python train.py --n_layer=15 --d_model=256 --d_mlp=1024 --vocab_size=5558 --attn_scale=0.0884 --init_std_o=0.00796 --beta1=0.9 --doc_mask=true --dataset="wikipedia_en"
Each number is 500 + 50 x the weight over its row's rms, rounded and kept within 0 to 999. Layers, rows and columns count from 0. Numbers have three digits each. The size before them is the row's rms in percent of the matrix's.

# layer 6 MLP up, 1024x256, rms 0.0618, rows 812-1023, columns 64-127
105:500542483571517563478550524479446531426510485482462502503461429551464417472470514453416471420512590429530528483550560490530565404423443552460510544525464512501501442509436456542429472468498447
111:547501470607478508545480482523352548408445512522443510535492453614504490538497525529480463492535451493544556462433507492473635536481477429570505515540483538513511469507568481479475475513522429
093:490519511629431480495523406518499518491561490387518567448534498548541514544534448562586527513519535514561502587384386499526564547532463394557474547514514503528491533462601478554486558525533530
094:478461516494523543538523516466439459424438449554466505515483503505466471503460528523539434535413526385551586566475416551571538457454427438565411539495479435502552566471487530500587457473438433
090:457529514478517476589331434514521531448495504525519472485431493479496434623543454471574618452462516527447417481493476524462477527440530441482423426532574542502598502462587506491529498562494539
093:481527472507527424513520446533416499487487483560436424516505477524527488496542520658516385437461468447493486541535482534549398438491466422472518463489549569532427413497559453505513575530459492
095:627600509592487430500514470492441502518487446466555518558552568440534482512442467478424506435547502511493501490593512465324483512534517516496518555468505596513512483452479485505490481559488550
101:418539481499442381510578490542488513520506392499423494583495568444463442475463488438534530541485444496517540589529454431477510495470529538526529546517604454595531452474484558475553505443467586
092:438458537527427545493450389533470526490512437481548508497445504435518423463516435571433473611558527458501463515487473413492546485475541489628524565457447445528492516520563510541529509516478482
105:491418468521530477536494518538450484527487385450418586499506538535497530501470513508494438458547509475569502573468441456469450603522556495526426512509513468546541428519492582476556486604463427
095:566517505532374485579500479499593531471531520478497509486482578461512503499546440575555389425464546529489524535514440491474507395494533485539528569496505580571535541580510497453525482577499591
098:521404506474459440565492494507536521413553459502458609527482517539457562490420494568464483499517559491555533540486527496427513450470537531445528514366538512526539406454407533599574442534475464
094:453433576490539522503507539583513500550414456444532480421427461469491547446561567657563497491500464508448507496498436573579491500457589462534511547630570523516478507464464483544515524486551407
098:517445464563514491491442411546506453474440487491485406590533538546477463530558478520543487492421492318503474555488437457468519538502494474476512557463499565525591522498489475447479550608581575
090:406473436467363453540513458528518496492557523539520533532505452463531516497554488603479485424525539523608608581482498468568503440470591495522451536471498495492517420458550589417523547619557489
098:585434454488493553552459476501417515392519496405456559536411452570444529598428495473490510485556455460520638418572480592476556476452484522577479459499528571583524435496502500492544481527526464
114:429461561576552539601472495477466496456409430487493590550403515465394447525566506567451498438470556444508497494498473449580499362506544452500477511483530470563490504507497463488595506520518458
101:479408417503459501537541530442379518428496467385497471567415477618367521497532488451492444553538575469498472446477495561507521504546441479537481504429538431488446557514572437332503487436485571
098:455494526575532522562506530514403580501535487518506516393497563567480545490518493526586548457560494463608558478496404382478521588509489485432410580481585517486581524499484462407408475572491591
091:555488405489520406528500429469426463545527512437447557476440539489496562493551493512552496493481434586496537544556555427483431596455575477571456487468592503473528412488576442481456636545502564
104:540435434493523542551606474576519541549511567435604488480512448521450576472593499457451429526571476406462552587437499466464521508514635499509393449473478546494500551462509469410513571477467439
108:481434558442465490570547496556461480542471533449460525529517497526464448535475528494430455468608506513511537579381487439378467515473585479505517527584457456569558418485470589470583459465576564
093:444572411517422503532505459492451545465404519501490547507464492556470411515492468500375543550397444508489524600525522387448552477513508462451553446491510529541495454491565504483522490529520498
101:473458536523530588529587489548420462567418512470409464517462535442511492555521407462476435519435463411596506581520468493363460564593456493519470475486464508503521531462479552523450533561494515
096:472507498532369498526490443482543490404585515479478515599478563511515529445491365573414488582438529457671508484511492461473467540505497504486475548462492479511451520426614574576505488467458412
111:342500373453507410477459499563519522549495522475529564463385450492552464475588496513556404578445564479537500499506469440480446553487510477486421509516505530546507558497503540400447498469504478
098:466531562414456544408442455446537465489567445553429610499554512546560474464489482481423392549499520434573513538450476446576537465486486563471448520512489462472552433449449498455505437555448449
085:480546473482570437536434424491479511492508538508579606426467505465456444556472421469513531454537438474527519519439519571539488554452533487420388473490494470612592552489560495473615437525552531
125:473537538543437469489581444494473481460496528495482535529411525496562559471451509503527416477484608530559635419545501447479552523461490417610493443480527513527457448431525478442542536545557497
105:488463513525509415522540442560503518497533416523465529458464564503496552508527497578517453423558475497535477520520463563507443546417494593508412578536560439469590460551510504599449611503551563
093:474510416449506513508507377566457607480494470509570580540519411565437467480496460537532410523574464472571489572462558500506423402522469483519388532570478590535568523456456492513559425550487541
099:463476470508506416486457439494418531552429465475515529556555449407499530574584501506461464522479455543517598437540507471538453500507541496528464490490537552566458497502503536496483554490526503
092:430517546554423425525555490484371471539459530532499541554544553535541571530425534500526493484460484455475454553596505513484444507481531469500428455452539488447468424395458480514452575523491437
119:399450567499559540481431483397478527441429435491521520466438463517493443481431494488443437601527559516560482545465422421467473530395602435456509550494484472600528379500564493437495537536544521
101:429375521488429531491546473531389539515604516479551649584487596481410584446505488523434539464554516512548523485526439524542496486473562489532500525417476626501415497481542389461536553617570593
113:522471469573495450540534476453447501501492446518495559606508476548506529522575389645479490401513508500573472609480438431529522493463510522578516671427531526502567530480473420450442539506519495
106:459474486588465478539431498459480471511477505420459458533451430619516484582445561467603457428494525521559622510452464491447554520469495454618488528498557568573550459456536466448632536487574481
098:510471460464405442519442503566518525516483440564533544496505541543513502495546454614441476421456541514567607478508493439499511586507534571469557498522509485509503504472419490485546448539538518
104:441546561497555576475555528462511488498553531482497584506542518448477560415494413469487456471473432472514538545509490498522443476500491487493510503509520508486521505474460483480509637507567507
103:461506548497496390522457437533468694501406469486452575523445531544575577579502552443353488548465545500521566503451433533467511484531505438450454531498491604502438543512518547486568527603425500
093:488481554490482503555490517471521501437422444509545545526462551429474493499422466501518421477525504482536455499468449514443508464510517540538568432428574551566484418494472525541457531487515593
103:494554416553468402486572457494511486474512389553484516506460476505528494532631530477460565477541457528504549618486483561513415354410468470537509518435517517553508506522544462589496590598542492
100:478501483489471533530577453560528487494451455406470577584423560562504552626548483453469440543461492503534608438432446573484459556367568503546450500486543507496480519491430531523526517521513428
101:523552514456495476472551474487509542523503556540486554558488597413536474515465514433426444492510475488605513483556490500511508419484478525542445393402491580467498501418574533431486545541467497
098:507458493581584485525494548508451459514511438481514489486522495484518478598487433458469474510472503490534472469430376582470515542440590432520477573512596510530492526465468511484464471520489454
102:422521515527423409568461519469518488488638487466486455518376483478577505581504502480517502561511514496559541568468516456474633511496471416438405428441519516522518406487561509435588551487524526
101:479414402565505555516403515523455534496470569490483574521488517484447515521533484503466397493506585452585535547440481620521407550523484492534480431481536475427501460462425480513570490560506452
119:536543473518402468504425382502473543410454528491462535562466518607544521489501490519370437452413529439515556525445464489493559464500519516543505609484561644524582480508463527497555530530571564
098:449507480591344449530422535522493505444535551448449457391436489518501600576468483494418512476513481498506617507408486446508527436473451445552486500498462509487494541540552500493469494509526515
093:468459471552471446610517446478416476425439480386528467477489519566506598541518494533441416446653506502565539516506466514489482493497602474565491502426536533498480425451550553477544470534530439
103:495538528532378450459477520430497470492554399470461489596479530444484501500514454544501536488377436493551491519423475510530564505508473497485513476513494459522475446437521520511433564466537543
090:550460581478454474459507459354540505461497445497511594503506499526551570520514511484449449505573446504503508461491381513396401544546533463420481593485495450502491524447567446491463648500491560
102:623432474466499562542515507484503493549563559488449513554471582493573568466509397464387434444482442532568496484427484490568443525442478433477472509457558451487419520519487551468509543446555353
106:489380511516479503554514454455473520513516501488517422576456470497457527522496467588502525455445519518521508558498450527576474483454480422450490568456540534607445560516470476522505544506603579
101:515489518449429477514539462534472515493550516509564591602461573529415425489485417592402494469524538475538471434542488502491617545452561617480460529454428662535585570548581515479461549543490560
100:485424559482519505473450443493467505360543464454378534487530398458500523452447462534567479484541385503544438497405474511561456454450470506552475458523619486502494410521593519474494496429516410
110:389519496657460523459511464544497544520420465468494395577498540487522558495505526576473512454547481514550498553529509516485478513458531467459407519414448497522433511474530523507481514590508519
097:531481471538500433580446392494417556389454472514558477551508434528540498505531476444457530528512433478502493424448481571486501467494530560521492531435507510528643521416508509462600475471578523
101:495450423530549521612450471584391502448451450430453515495525421458541444587461476484560463566549568474511485503436441515525404575406672415427480553486497549506509556498472480547474534520609462
100:466493506611405521590512417537523550460432487474521450476514444517466495526460515437457465474555538527475516543482518502496498580509516457461461482390528439445509487558591538441502498419527531
092:493487439531418447563432455513448500507436447521420582547504535541530555601497482485491503509560469481515520494519461499442440525504523505468482503451529509495466367510455509465577516545525549
117:465503501489583542537529526554526518427391479425461482562456470518489536476507497445485511470484412412560572520518539495509565517513528465518537477550551534553523417510462453461490541484559573
098:499503475505578512542495476508529530457519483439513516561472500451393423553549495473516498483557483360444468490494523457540585477470569584499501505559443581480489400555498513520517494477530581
101:465444547551457490471519495403460485521494594504511501453511445505474507448507333478551395564477507475481368549477503595535523489479451519543439581473519531558490488522539513492603466485439556
098:431543496401503460474527454408489560396418554480474472505436495482490490468555433593412499492603527461432527449458392580387525374531446479487486510475554487552567519501418534516525482480598569
088:518500454526471465482489459418496560464559475501503598494454528501534479504440499646507610475438472497480625572518535525500469563535539518516477442575499479487472521509535515498513597429472509
086:444447492585419391493501427568394455513550521533502431576530475527505523459495470473487478479587480465499491516402421482480414500408481520645490501510601555534538395529614460582534485504564518
097:518511480584472534510440509489478454476588444560549489590417452506463425550434546460486549426535436499574486469461524445495541414445520494486456501502547577537525502499546561480463492557433459
102:485523508482467463558525496461569567484612504505514431474447539475466487574569469592475501410519488425482509473536453474451442492506498505446442486527480460601537530439470479492561520492556648
097:499492509445433467531510449393514559505543449470361429534491451436474522512497522475425529590400473482560505573413494493411421396458480455544383590450519431479540532453560504409545556502477481
107:498527505570454590506519444466475500513539542533515434480502410565463508499497470525491505601511536438499466526435444414515496514495500541535439506531505570528506476441511492472447465502513544
102:478430368571481402539452530499480532436523461453559502466500463535539583662461542521433509480562536517616599522488435469434581366525479512514446515357486487639482421517522477528518531474548551
093:519517469392462496456566422455472531515505467441383612486467489459571475505619466516439555539491422501456641541452522447501517593458472391596520545480530470476490542521590514371533576541467516
074:427542482490466479527463547398527569423545485451521540434420596408517456523432519579478534470486520486521472440441544586559455491500427568477487486408458505488514420463464514419539561561483537
110:454527538462563512411546490511461466484568527518543480574502498413471497466564534579423471518493515468501583543382494500540470562416474436485543492482518518573512490512425546469488504495544423
087:465534415654513530511529442505557465567473487477477541480500551578497611515497472520487467501570463472540536462524419549553459453489480560617497585501570611440482453436567529501496518548530543
101:406462509524488527516422516549569567442512494469498517478503494501566566595468441566505497450482590424474453532500473518450562592501536491535385553531459476470541549474461571503525626446566588
094:515446472503492518489472499491405523497596487495413515508482489486480571536413497536548393540534370485564502527453526549531475439526482510473374559509459508521541474499548466513542546475571460
111:467482507503416437491378509440504596437481468599455451607413486493515445519542471459470506409553531481560535454452351477519490384509557493545485464587568468482457457502547520492510498571472473
086:511537504514515608571479446554492505455405498439586479482354439540465584565607525518488537461396486500535512490534465512512591491472512483479494490471457512415502537485419423565478488554539568
085:467442409501417540476436479449552594436472526432531420537514532552433466507463506524525499526564575506520520481417482502444391477436477474597520570471570560496551467470591521535522455503504414
090:484469523586503513552504569527447492492546444530555527458543480466435522578509376537551431505572509493541510545444496547538623512510450468501447581553484481525527466468542494553487482452490407
101:534513525555431467505436466463598582476445405547455542558523519536458528506443489490528486452545451435561506450503515437545450468499559542424437543364477493556503582538554562492462507462582545
094:459490495451562527498536379426534509516461543543531523542520507447557455470540522476568479529472498484524434613481451548552474514507491548538499455555497552538520416511549395538515485593561409
109:463510486507525478467475482357555500357435510458466513558499528527518466670474465532467399506474454461507521530464561508564584441388480476531494549477501530505485487524506555487409496542474511
096:414449459536458541511463465459576564524461475512583547453512560572559566485488555496384590535449497541473506572535533553467379455551570555519505539503453575475440489429610507453572516529522544
093:360527536523492410574493499429612530517464447538533447522510529485407444534439497452457530494557487545480437580440528467545423465497483427528473451566528415535564374423495508494501521457608545
085:459429508493429470622531521517451529590499493449475492507485518482490476479451415616581484571493493483445481520499472485495552541503592433536496489445476493553580533529491439460419548598557513
105:440467497586431561530414537493480557529423498554438548482460473579482581539530457490596452553502458515469509488483428518497561534408554407553438610499515443516530413517531504481459556527498504
102:575435513513491508554442529440527480537485409476436379527385479514583494509581497523401468464466490563547499461454489516532397522416463382603585431584498558442578600501494497477450503536546574
106:480534513496479461574532499527474526416568492569514594524493498514510596481509529605461464553511452474495472478563446547364467402467448451434475535452509488473475617496557505487502476543528559
099:378498532486529518508506469527497547476510532504420552494495501503440478485451428548539475418453506489520435498498518483566439561427529533457424502563505482573494373477580513469420412556545549
098:550579455515537522469457459464504464562540491572463548495543546511412526404411441430551492558504383403613438458521440511459405497518535407431443505495568586525546472538453483452518592549469461
102:552453439490403497560541520583533628385513467496484484449487459507512507491493474523513485401503587537435518561512470460504437426457438490517453490391582457527509489500503507479473532623422499
093:463493457474458415496434373454451536525474544507544525440493564524511530564520476496440526504512568481577564614396483531536401467482489480512416693475568540469506378482531586548577473495460474
103:514519489525533553550506497507535663577416489430578541488411429542501463588564496540517538458502487496526538518557503507463522541503512500534462581596473527562571532432417494506529502484557510
104:548493495526413504437488434468463491465587547509536433535535498586573541486422476539522449546478495526574495510500444452406520536416488487535394555355523468511483458507571532514485539487450462
110:540476543563423502532447458468427478493555449429515586571482494511438457619461486514443482494549482541478526588585485494485461509456560450523516552553541489547487469388530533547495482466578559
105:487520528406543528591551447473416506482489534463422534500540417515509469472431542469499504485548521401556495456502548429464457519589429495555433462516433561597564491472490506502548515540551493
099:446511398476526501595540456534390565457512492523479540541489534554471546635501412519554479453539503522485564569477461571416517499448538463531487558458465555521556497471462370518476504491546562
099:501505402538421471591445469495554524471417511452457521523548433620426519587504497516413492508484471426539480449391488475458566553539539470542506461506468540576497519471544534455518574452457514
092:502440474497539496505476479519444459524480550549431544570471542495485472574529480509585569501533502461485608543512389483609505518503533486550538462491507502525468436535427496417542479528507482
092:474522450532514475551475455509519529431443465456401473580502441555549604486477493461474445521519553423608534510461542446480539487440574505530502498448496571599457408480482504531546486483557533
091:548471499521485475517502524419573523442511446395469593454489528489556542586550457565559483471532512453483478486510504570536522515430459539511530624546518515456499449460494478432470526509497564
089:524458565561529428547518532404447607519479499445498476445461496558456458577457487561503470429430529513505515420440453542524622509497553495528498497565575519485495477409488524508525558488447466
100:541368557471510605494536539546532517513462591475462528435506450515556471448438527504482474512564574555580439502501533458552532442490402468501478484602534472473472419504481422528438432511467457
090:549528418509498466537427492532542486483421466556422558524467469598442487587449533486524532539548542521477481556445536437541545458545535502503511460517482637597469430446591496453453621497562541
100:531499519470475494590436549504482579421604535499481542482463506445571435569408452524456488418565591486487462568571498502483566435473440511471429446523494522481516504389502477528553601441460591
102:525504504420549516523466451548467616474537454526483629611473483615482502512557503564449492552556465469523493480478527588609505528420532393448496423423474652521521462479449564434513603520531460
089:437541461554493462511495465541459581482529481556482533497433440498464576515510392645557496528505522526502540525544436527498532541466634489522454478459404502444413463471578499492488480550469440
087:445484371483510407523439420514502482447507527474575513468538501564475579512432492511424454535611464467555498518492509426468453526487494453621545477513530542538465391537635559425598483441507485
094:558486437520400518524572452568453501428545466468505517463517520475494526572481470563466522543480523491529614521496455493495569481424527414438452458535521495468586474423494465461444576495479501
093:500458447555530390520606458405435503439387541506561538497505518467512490461533507424543451406576509531527599485389476520556495479481467494555533579529481560556613416429502434507423555540501552
091:519460446472628505531437446441596511522510471406471552510519497460464462495471487513531516421538418427533509507457447553479495396536455573508499395517497510440492411532486501494447533470489576
106:563466461454464525583484474679412518537554445417435483474497499508536628560484479550503458504470491523491487514555343533493469492484503444550490494459516515529490521420474503494606649446528480
104:513512464545478469529534462549479474447494425396386541478439477591539608481583488460491486485490449446506580585454420435439513434466625431533520557477511571541441574504501479483570503546564529
104:447430418516558401512378481549447518476482509438586598447433400556527467471476454443447449481525521398497518493464492522571484464509418453527506562553514406526534496517513504442540483539478505
097:503463508574433458530540459476479608404573513423417488474477525570488539499556508510515539458558402464534525536425463553397513503464551513544486582538583477456575513447484452478553492460590526
103:551515519465440483624497466502435568486518437462551617559486494481381570525489406495478560494542488455547519507553492456541556538504499490462497499487565494441575465452485491478441494469500616
096:508444408599527460555594485517506602500521447509462615512465420446449483421559462527468543519538463571470546591567554467469577465488543455575533593505657553545601503553425477537445512487450452
088:443513482511461504499379489517501445382546405549425539504483542504584526512474501590440573494498500539478492582461454540657478512503462428501541528443526530555572453563512444524570514472633483
093:541417493525575538521529468469527458540514562475465438478510460551536521516530421466467550575532453542515538538313382503517496431543417473579508491520488433535539477541506556429589461515577496
108:542511476493514552488439460572420539481526456542384515516469551512498520526540459456527410523544476505451657514498453448476421403500460460447484465473534480584447410545644565510559544475555474
117:427490486567463544477523463451540526483636545456471461513509510468469443433591498506530405490581525501565495449537336481611472451528512502479521566357534479451590454371489540420536522483475446
098:493391444449540472476481486559463542451477480460466508443506499557543536562515480498504499571430585440530508410482474537417516458484440606470472535507417443529575468531410426474513453588415495
101:474481487478495336665550488592503489441585561494455450541405548470558476616522499467475490550499552464500536596464443468438445533505525525521507494460549520457512523482547457485512457606565541
090:420510521473576536575500488523546547475499575471520451447404371617530482522552513521438591579496543416597539484413527503568584486536599455566465513455539444535500432522553424501478507516479451
106:447428584534458464503479466522446491520567551518445494500513548618439559579547425491561496507509478488429444538514386566499472528510531428426511600480626576543485545431428517469446478489550476
098:453389453478393407498470519591551518560500583497483545405470566551456570617409456553421473472553563473551484435475511490479530446531409428536461598547545486495540425440566487472498500519583560
099:538512591530512544526409474462440519463456487481386477425440460452494544477547415458464454420475456448499447531531442475434480453534462543418488553392484528513557521491487570487493538561489521
111:545509460569512447540430431477423502443431455510466582464488477452455453490523508437552478479554541490581510463474416570555560499492470500540437433522508560582547465474566487481537558622504501
105:516440534556488477553486418466544532423524528429543485438481486509492443576567464486509479528481502449584561595446422511537561461444492480516537454379450533512511509533540524369447472490437499
094:345491563533453439582433536425482540462439457537518523504452481590414523534619495535440449538477450483493440481524546590456534414553519465506457500520560458489542532456585536391521490650526574
088:455468456562479431462461386582491433508503511553475512551527485547499516503530485537547440492516459541542537521531473595481523539470514400538479445529554534471616481412530514552521448537525452
092:591429451499521446511547495454489496466496410472482570505509547547526549487472522483518517560517468510476530555450510512529477466404568537482369521497455515558495452451531420443517665575502477
095:480458550480567518532512471544561442560467451408530523469421470484501546455551522521460428528456447482416551507500450507550419534530536449563487532489515627559444475482564539525485591523490507
096:495483452469420472540438359581449448429608548459482465504477459451441499536392464576517510403558531425582476529425387436507413541435473456494495472499542515491459466456528514407463544588509546
112:554364387580494469543510506465536553534413458379380477486544536494468542490561468499495474470438458470513522502525541512525521467493517593603491534533590534489520414515592478514442521511509530
103:373448475529556467485513504543567490418467574577502414621525392499535462481515489510483475544534533504564496596522445479498493464457514489524494445509516605441491571453504519485478535491475527
098:518510436545434544611530393510497504473532374508533571533522410500479471571534479552498409559488512528506510582493495371529551534442495473527484567521476496415548526460557541473566511557611632
114:500463580552427449623505490416432471519599450496541503480442442522477614592422510524507434509489504528465448501500499475450457527440532439479357610512566508490535479476605477474551462489610554
104:490469520512536520553508514558517443504506425475484522490404536442515462563508526543489444519446456467470507519507468476611543402501378456453492541438475560551448514518458526448452617569489448
077:521528546431483503516510558531476443557497574399443512526463558468520524531561497483523480557476439549435597454486442448581495509518539512608520497450604552421477396511521514527425562522567526
092:488475520481569490538536491552492645494469475527425485454467525495514517503666477533477519559485437493494484500485456523531466439524418542469459493484494442526536610464534522474524481619498560
101:476505442502519443488531463512533510500584452564492381564490454505556482482515505572542478430457525412569477496513495495477528472451525439544491504549566426519484405438502560459448518521515469
085:494553498423400506512479504470567469405558504477478498485492505479537477482446526538381481582470637476480509543449555433518527415516531517544477457491480438555493506487514466503483548554499531
091:552500549599553426522435432360489520492562463484499570497494427478483538595502455534480415459518461432559524464530541543374536499476586387501456551441482514560616520447527513474474481570562572
111:468430519522502411486443450544517522487503449453516474539521558630448508537500523547445524434538493426531458602479504519428507382468620455484496548519505519531417515558449462489558555461511530
102:537434582550416487546466436400501515450402537487458519508524424502498622524529497578458393492448528478557562460448523441557493527421509559565477568525497465617516458453510510518484628530531466
099:416427495522544496523417574489537538517565537466548521505451453513511513469476484428550538469538443476539464466564498636433463530502502559527508547567556531487530408459495478585476463490528403
107:522522410513516518448457467508520522437487549493483571494513421485556495546443540486455464526571595505562480450528508507443557436444477482553456520489522540525503514456522454438462399624510496
098:488419485505468469565530484542484497497421553584460474591462416559499524492496469506541539469435511547564491593538558595590484500421442536446537498483428528554511515464412418476462403472695525
092:329525428625506475536475481448475470412445438532504630517497535470418531593440520521520509463504459590539476524543512528546446502409541506532482471476457580390508482456468437564551529475541532
098:585391543496405449466544406554517546437556538529462505495495532540444491487501453496442497502445538417577434532555442512486506455481563527526488654542448502439604539459502530476472463627507504
114:444496481538407469479508447520482478551553472468414470549454458546555489552482475578533557470453528552549486553480483526521442452521490393474448558505535493575446431426514463472588643508538621
085:471521508416437566423488537532484477446547422443495504553531567411528478584500488598567508494573475593473542492520444527476466451486424488393494646463518502510530599454482466518543528445461417
085:539501454413464366525521453533393485544633491492395607601519504446511459533510497610516502509545472512458515501495494485545498496453465475560492440379573628475467542430550483386481525572502487
100:516485383545466414594512461463452482512402478486495463576540438490469568560463457471554474436474453493457464520521491531539491523518563463574487566493530508526585449523501513516561591498529483
111:486484406412511496525552492543607484457470529529550409593504506595568543478480461549519497478521494408590510577464467528428402502504467438501494481571451472610588481463518487470430502599432487
098:366566466453427472516504502558513485466512524427416486562515489470466484545396550578525413410455471427512603504511531542487439565477507523562425493428595584465451406488533512490568523506508552
101:464486471506413508579399498521372552530491440509540521395467490433478491571522492488475500424468526531501496474461507549467578530409584456536479506513620480518490469460486571480574570518528471
087:483502466470445530502486556472519451494554420424442509430440611471584480528502530554520459477429411571513589482460448485569528517492513491442507516489508550535504525536482495474519533514497487
118:495455385612443442486511384458481612340519429435435536496457501518504458486577436509551521525410488559602588430510477453552510470479500535560422608488514573447493483458508562413435564564463433
096:533520466469447518507426480539488630429470458446531456421460509498511526506559480578483461496539459362511587486458442489525471578558470431521500565526529502502408510490472523449444447448420431
081:496465516491449540444553512430438538458529422498499553449476582463541493543418528600527510380481455524467534487493562552484487540451479493484514611446465515488509490499549454529522569453443473
091:507496487486510496498492487432566509421514431492582499470406458503480531570460483511452466509389487487540499519473471471470472515622469498526480474474502498576553537554477523497474515613618580
086:505512463627367504533485547461492507494531465529365536483504507469544477490602465529508483553469532503517506483531385541483494524456471495486500465472540448478471408536533520536539595467481497
091:472435416426468533582496515470428481433456482472469369571498479550488447547562473501610515495530438407470354458416484474545473523533542548466446511458474486470541558502577475523466505464519581
116:503432496545504492538483491492492465474582425407497568476453537531532479566581518489473509406454395573522488612502474579378506472546564489511472472411464459434514437509411490519545523458491584
089:502430443535492464538454523500509585524501513501317486564509588539453523580427484532418474562481507442548604454508494548463553467542470538655473495342456537524563498536550560528543534411501523
089:475478538431481519449534436585479518390483506520431486488474437474554513483484515532484488519501590440524533541456391461545474438503416535492498560530540520499524549587472538488591475515482494
099:462536455565554594541466506552514529580521475488423441478420438526607501480547494530472474551414421443539420444456464442515414480544538489592422449543471452560599522486474491388459484563574530
095:421530542466515523505524501517490522492541519501517537521497451456492584523501524519629453490497598495508475441495470484571577506501498480545503474530577502498518430477555428457566564503499407
105:462463504513559448533542492553492506541500592362499577462428513459421568538541477496473487533550524537497471490456493495550512555446501493481437467509494556532494459504530529464593594482458463
104:462456550438529510493567492497565540457486418444492525522339575520494410548562527450594518499439470498511504555463547447495510522425518451453445471445583514517470505516486522516465605483615569
106:491471460440527545515484487554511486503425486417394532509482564450484418442574518565559428567494482491507537547471399505544505529520492503468546549516580591537489498507452548492519476600558425
120:516541550496503490577573422546533424461581488483539583552471440445555418549563500457504354549434522455567527518417523480496478547437453457501477455413475405544516625544489476404536495619548541
097:534469491544486457480565443543467540561491459555496414503545457496412502451555439434500341447493479386508537513505492417474417415507519510531434554536527522488469479508478430498472512481536497
103:524474542482386592500393418508541473513537490540456490531503482552587489607512497474449526549461505476489537502461424492559522463543540456623442431459481559492466434498545533493460547550467605
101:421453474581485508534531452466479475483432498524445442506476534513555430511404475600475517587496578511504438593475441511507501474430556489438512555487494570521555589535525482433487548579560576
088:492461519495449488518460405539435528479562452467480487413462575507468516624461498554456504492485517463457579506457452480453419528464559396546477542441530492553543484475433494485492555543465456
096:512401437585496426501424376473436480475462480465456501465504502457462481584490486543500536427584481537563502479480405497453450507479473425480473624556562443497482426464521513520498531509561524
092:508518515528455428535510454441514553507532528528386424505489490572524613488387441530522473499540548410463518510413485496533509473576523489564408506449586519412442438528592520507559529548547480
105:477416554431527468539504399484435532544472443511525464479516488514451510541486489606548523499578478514432425483486527549462598516483565526447451551517469526448522445474529455532525551416533491
098:505422503414541454532514464484512500458498527562421561568525491548479370427535471552523451500604510354494530555463484556544439413502583550522452444492475475491482499453482532563542535463580557
105:425478460467473497524476410505551501528432532544440495532539425519469590515425487469574501491511489493502470474497452531499445468512622513488423442484463501463528545423543517564544491423581527
108:496463468537444473516501443394501457476604512442422495521474394572500514554503515582466397561471524509513551452459442499505511441452513505613495476426597611555579392445597530455565510510549492
101:517492436542517399456474437419490504498570541502562526401524422438543567527570531546488483522534547496531557511481520490513466439450548506541500460562567505574534489491481468485598459513512557
110:555499475515480463528509464582449574522519484442502462589510430502432535507506495532527492511519523464577500491456525440599471510522552464580499546475466607513526450412440514405506412540500537
102:411423456581455362533498442566544504426431508525441494519456528504556417468559485482538463426440534506488489462444447513477501448473538501517482505549542419451526506524470528481542476557573545
102:515496455456559477534592478537566515606524517469527525528576512540427580430572499580547484494647491479574584601553536482465412440491553608517516429522471519455534531395494524436503509564596436
106:514472463588517450493456467553560489539417503473493511442469445656456571450505485501449434493533476471577567554408502596523520524550537544477450392534473557472495496469558514511448517468520433
095:506555484459527538507529396573497502401450476492460503574526462459470472535559476521447457493486560555521517482431562536530490536513460479487523413503504489473513609559483482494616508559589541
095:466476522555452469529535542575493495469488442532518464501507468438485569525432524471495561528443511485604492472409383491477523439590491525436476482483460556479483569517462566592466437577486542
107:553410446565444487512585376485475503481490498495458469489444538487472478512506400573552408479506551508551556502442446563558478419562565453557510437504554449471451486445524542589499456580515473
097:480534514511425489455447495537440535517499487449493586508487624517501573469478407483447506526580446542546484500552488508468443527498574517612451514548490469475492475429505501532367552578524608
111:506471513457482430506461452570516524392610470509527432534545532514539537542571464490435507522581517502523478454452555446514541491457541467407544446526555501455444461560544539444519507507463529
096:437464438524481424556437510479478516551489419502496518444498449443489480516515460549590487431502535495465460470470431431488492543502470524486443569545482418522477534473435485529501544453459450
108:562492442509565556500600448410462501546628525581487553528537472527558459524510502421492560472457535580555456475606487568578536491508592477426524431409523553499594580462656452500464489442452489
082:415480399551519495460365493490453463575565532475521490420513538480532510420448528538566590478563546581473622432410453444655512486472551493600511519516506493485501467552501527445550494474527386
092:539449451546488425596551493439432528492428437439448489523491565438484481543492493526491496543491486479488525499522520536477530441475521478529426471460487453560541465542427425575460523501522548
110:441540509506448398484475469445508546556527540508484566479494509512479420490482485512495486483486528532511502489563374462528427516496551458378493499409473545520536462480516518443505541492496517
103:441481438526538446525536523447558538409515463461399505554487402585553548528458543507526454524525527525534439501468538464539459473527468590459501479484543451593493450474587487434561541458476498
097:543475514452517563515494479486543534418544426444541523501469485514510388484414412485420538482453536545514520491470484498547485494479565470533451494483525503530494360374362464581592530526504385
102:509496556523449439488507481444513523539459490474390441549517525474486505444425533442543458544502484442544465493473378495571515396561527548575427518558593442520526462521517480508527533533492495
106:459519478489533510535503522474448507532494480438404524561499477547444430511550489585412521506593574478430463545522418527467486531554446511569515610500501490544612514525558535479555497556519385
116:519481483558529627471537454545499578454455527456411555478501481470494444519565458510535479436501474459538512492551505434482445479551526495486472482530506507541550466485430534454431583469521470
093:468528529529460482548549491447514559469490464543444495515477465452340412417466466517454458476458546455567482500511528433517526478502422414397393556529518462598501538592535439489452474514505509
098:363532478471507484496503499497499519488438420500539520502499537475568464524434476557508450521461486501539512451488399573616489553524439458478526538590461512489567414542466514484533445557559429
110:565549560432475515479455508610476560530550497421486614572506597459490613594503493491483374500525580447547583416476486494489457475465509463466461643419501517468533480534573556542501479619477528
088:639481512507526451523513453467473536509480538375491539422456595620514485515485398524507516458460399381473601427526473585426613556483461493548492572407541491531484548523529448421465626517511513
102:487449473483507450550490438454459548479549497556436437465407452538519475482480461559509476401607553443560512488519436419566466445566518484527369477500478515503490559498511500358478587547491500